config.toml
num_hidden_layers = 15
hidden_size = 64
num_attention_heads = 1
num_key_value_heads = 1
head_dim = 64
intermediate_size = 256
vocab_size = 5899
hidden_act = "tanh_gelu"
norm = "layernorm"
norm_place = "pre"
norm_eps = 1e-05
positions = "learned+rope"
rope_theta = 500000.0
rope_fraction = 1.0
qk_norm = false
attn_scale = 0.125
bias = "none"
tie_word_embeddings = true
parallel_block = false
init = "trunc"
init_std_qkv = 0.0164
init_std_o = 0.00299
init_std_up = 0.0164
init_std_down = 0.00299
optimizer = "muon"
learning_rate = 0.00334
lr_mult_o = 3.0
lr_mult_down = 1.5
beta1 = 0.9
lr_head = 0.00629
max_grad_norm = 1.0
warmup_steps = 200
schedule = "wsd"
decay_fraction = 0.928
decay_shape = "square"
final_lr_fraction = 0.1
batch_tokens = [8192, 16384]
max_seq_len = 768
doc_mask = true
train_tokens = 117200000
max_steps = 10144
dataset = "wikipedia_en"
Each number is 128 + 24 x the weight over the matrix's rms, rounded and kept within 0 to 255. Layers, rows and columns count from 0. Numbers have three digits each.

# layer 11 MLP down (transposed), 256x64, rms 0.232, rows 3-24, columns 0-63
147127124138117136127122137132125135140112111112130117125115102140142153135129141119129137116141112106120134080144134121160162150114146118146118147122128131120135135124180142109099117117125091
120131114152150112091163139152176179121111137102145145108096110133122137148108064136126134138119124134134136116113090119140151130166117102128114137108118138096120099135181167098157141095148162
136157100150123131126147146149116149106074120137124111109210129126119142055119115119141093122160116102139140154121109114138178133125126136112116141130124141133121121098124133127137131148136139
100112150129088146145116147123128144145100107093166102119084138111192092117083080167079173193113136126164127161160096120119163139105130110119131146117062173107151074180165178120086147101169158
139114117133133111151142099143144089082145136099152127144119132122123160125094168084076126147108133131143138146159096116128162162134104167099136119150108096135144125141141114089157117137109157
174103141151133129129094108140114129110155122127128169136121091116127154151129088135100177159162113117129070155082098113146131122104163120131126130109123162109122104118146120205124119106165115
155091144188129092113121104118165086134146109128099137137087147125099119142142109078084140137157119148120146122142145103134151122093159129144108158133144107123136125145177124113126143128133127
118145138137151147122112117127132136138140153110119135064145109139144129112108139132160161076166136129122138141144125125138120113099125116121116127129071133097132147131131137134122117161126131
103099149100111180125131116144118128150125166078126086128191114187084123113100145157138142150126151144132115131070131099125073137134126124093125128175169126092143132147103161104169162121127092
124100103121114094115134147114122108138151133087138118145150108165148137185114142105092094128103145109148113121156114176142116144170168104097148092158124124114099097115164103150131141165144133
092161083143112156167114121114116111093112089121136136164122124128117132127118105116122148121112153111159144075100128151145131152118152094145126165136144127167144123115142139149118124118107135
135145123185116143141154122070119119116112095132139111092092092127122094118122143141171169138116077132147147196110124149049151090148153134119138055156168116129168113137133114144149115122133163
136127184151135166120117165154108084152125109147130143103142127134143180116109144114118135147109166080126074116117104146106089110101124144080112142117135114130151172128117089121155140148141143
121176089129105098117116152122134102147131137122102122157146169109114095122101138098140178144163134099117112055107132164106096122109119186168113090125126120175144118173174114125125131155156118
159163128138150182089086127120119132116131135129101135177146172119121126115114156170135083137093106129154129135106112145124156136101103094090117131146071106133130127134140098168142116160133142
099115135109102111114110166143127122127174114133175125152147121133142154174146115109165148131128151118138134156153120110115121147113111110130108113100122143113099107148127123129093144106107111
130124147140130110140126149123109129156133093107142109108131117103157170085138119131143113116150103127116096109144154115113130121134151130136125156151098097104143149119136121155166137138113147
116100160069130155136130127117154138133173119145115100135092104141123124125135151152092113125126136126122131181130158108117157150152098107107141132128127169136100080090144137117117123127157134
111127114088119168137116158117129145177149089129148121157095089103105134130144123094146110180159125151132116123116151154098114111114134117128122126150129148137145109107134180111121099138085159
137115133086119137107155070105129100167118094106134105103161192112113172163119167177127106102153126155161128120170132175116118137130131153087158129162131080113122101137120137154110080162107083
162190118141110148120116140130123168125143088126069166173096117136103149126116100137174101106122117126140131092130141137083143113144141084146108109148122118156158133118129134144131122097118139
080206114125132154155123148102086186151143178115128114093082162155084104116071089134113113109154163114141124093151123149175104174098125137127138113118117130156128177125117156124113128084143109
# layer 11 MLP up, 256x64, rms 0.175, rows 4-24, columns 0-63
113145125089100149149100079131078095128150169135130115131159148148175115121162202164137112138145115120096095143121152151055116129102143130128127152146119138147153126133075070112109130169102137
121076138131148143114143136101129143115164142149106167120092129150131128182102143113122176154137183154116117130092147114116078081128095153109125111102136160109103127178110135126108143133085146
123120098149062152108111133142154163109100092143184124136160113119124090185136117077110096080119154159089193124070109123113107140110167135142106146103149158116214165088130144159114125163097120
114129155109102142127120117109123127144101107113124103134127158141133120139134122125146106136121105122116144129132137104104148138110156126182147125153140146149089106110180133198131105135118101
122141111118105122131117067157155126147099153149109125086125160149133064138144176133105096112135143137141172125145158145131146125168112115125146139145097095087130170149101127066123110149122143
103162131149156145137122145150139124128069113115152148120150124078153127101139111135158122159106101124137090151116140124152141130126112112146099105096133145146150137126123111141130129087147117
118144099116126112162162137129112114141096112137173143155149134140128123124115131135100099156099132102154092105133134141131120145128141133168101142125156097161113125089086111130143137088129151
174131142140116117137156129143117115133123096112115154165099097117151149098110052104096125169069151136156152097161101129177146117139139126141120164091165124142075130124113149129131135101130157
137121130141142152153125093152116146148157152120122117122097187112108095119133094182147152112160081141112169136114109119133128134105114147156138128092062122121147095129102149113118140148103121
133107169110153094126118141147140147130161150146108120080171124151166103119122173136104139120145114111097151176158169099127126130113112142110125094139082114068106145134120136120125132126143114
147126145101118084162128162150089116143132178135146118144162181142127123133124113146103086142131132145143166084116125123168141126136107106148089127067129125097121086136144129122129146068111113
099136108098123068161131096080131147129149169130172104132151117154123092164128128128159123125157124151159163125137113120157151110116149072155145113149099160110121115136135153126089101102103128
102072162140127140156109126125146100087115150139101185150149121108165118128122182139087088088123162146129155134126114115150108145129163117111092147068129154134136127092157126123140147099135134
074119143120128111158148141103131168108163128125165082064135117119155129149090109079169168156186158143115109144145151082156139116161160142137139104093134152117066135145116172127118133103094075
144120165133109140105127118147118138108135133101121120118106118095138113072135151174117130127120105114111129118119152139106143101145123172103139152124101136119122139125129136097180127184149183
135153111125120135103143105111144107099139144156120137151119140154107112166115143127114131144133172147143156147137094143148157130150109110089144117083164115149125144138124115097054127116115085
126139100123134161122091098161131122092130137162126142156135162144124122130176124096136124151099128102159122107116109150118098092106134110164138129168136130147135147144087107104135118129104127
155151168159096108119165080127150090128138157146108138156139155141152115094127128173108143111122108088120172164128128110147144091149114130109147118095126062121082157153099066140137149140152112
104173146145177136112119143099164135143182130093066107129143135127102140155086122075126103160094180194131147095091126133091086132152125123146119164078182151109123142126083141129140098134101157
097085172127159114132102102112133138120144209123161110083137147113169082134127145153115163146141120138083161149118160139175159110102095127148155129092122140095093134115101116072142124149130135
148105108115105096167134126149175113109138043207137147141133113103178103126142125164149083106114123117117127124141137118138152081174105086166125115111129176135147117137136115104147123123102136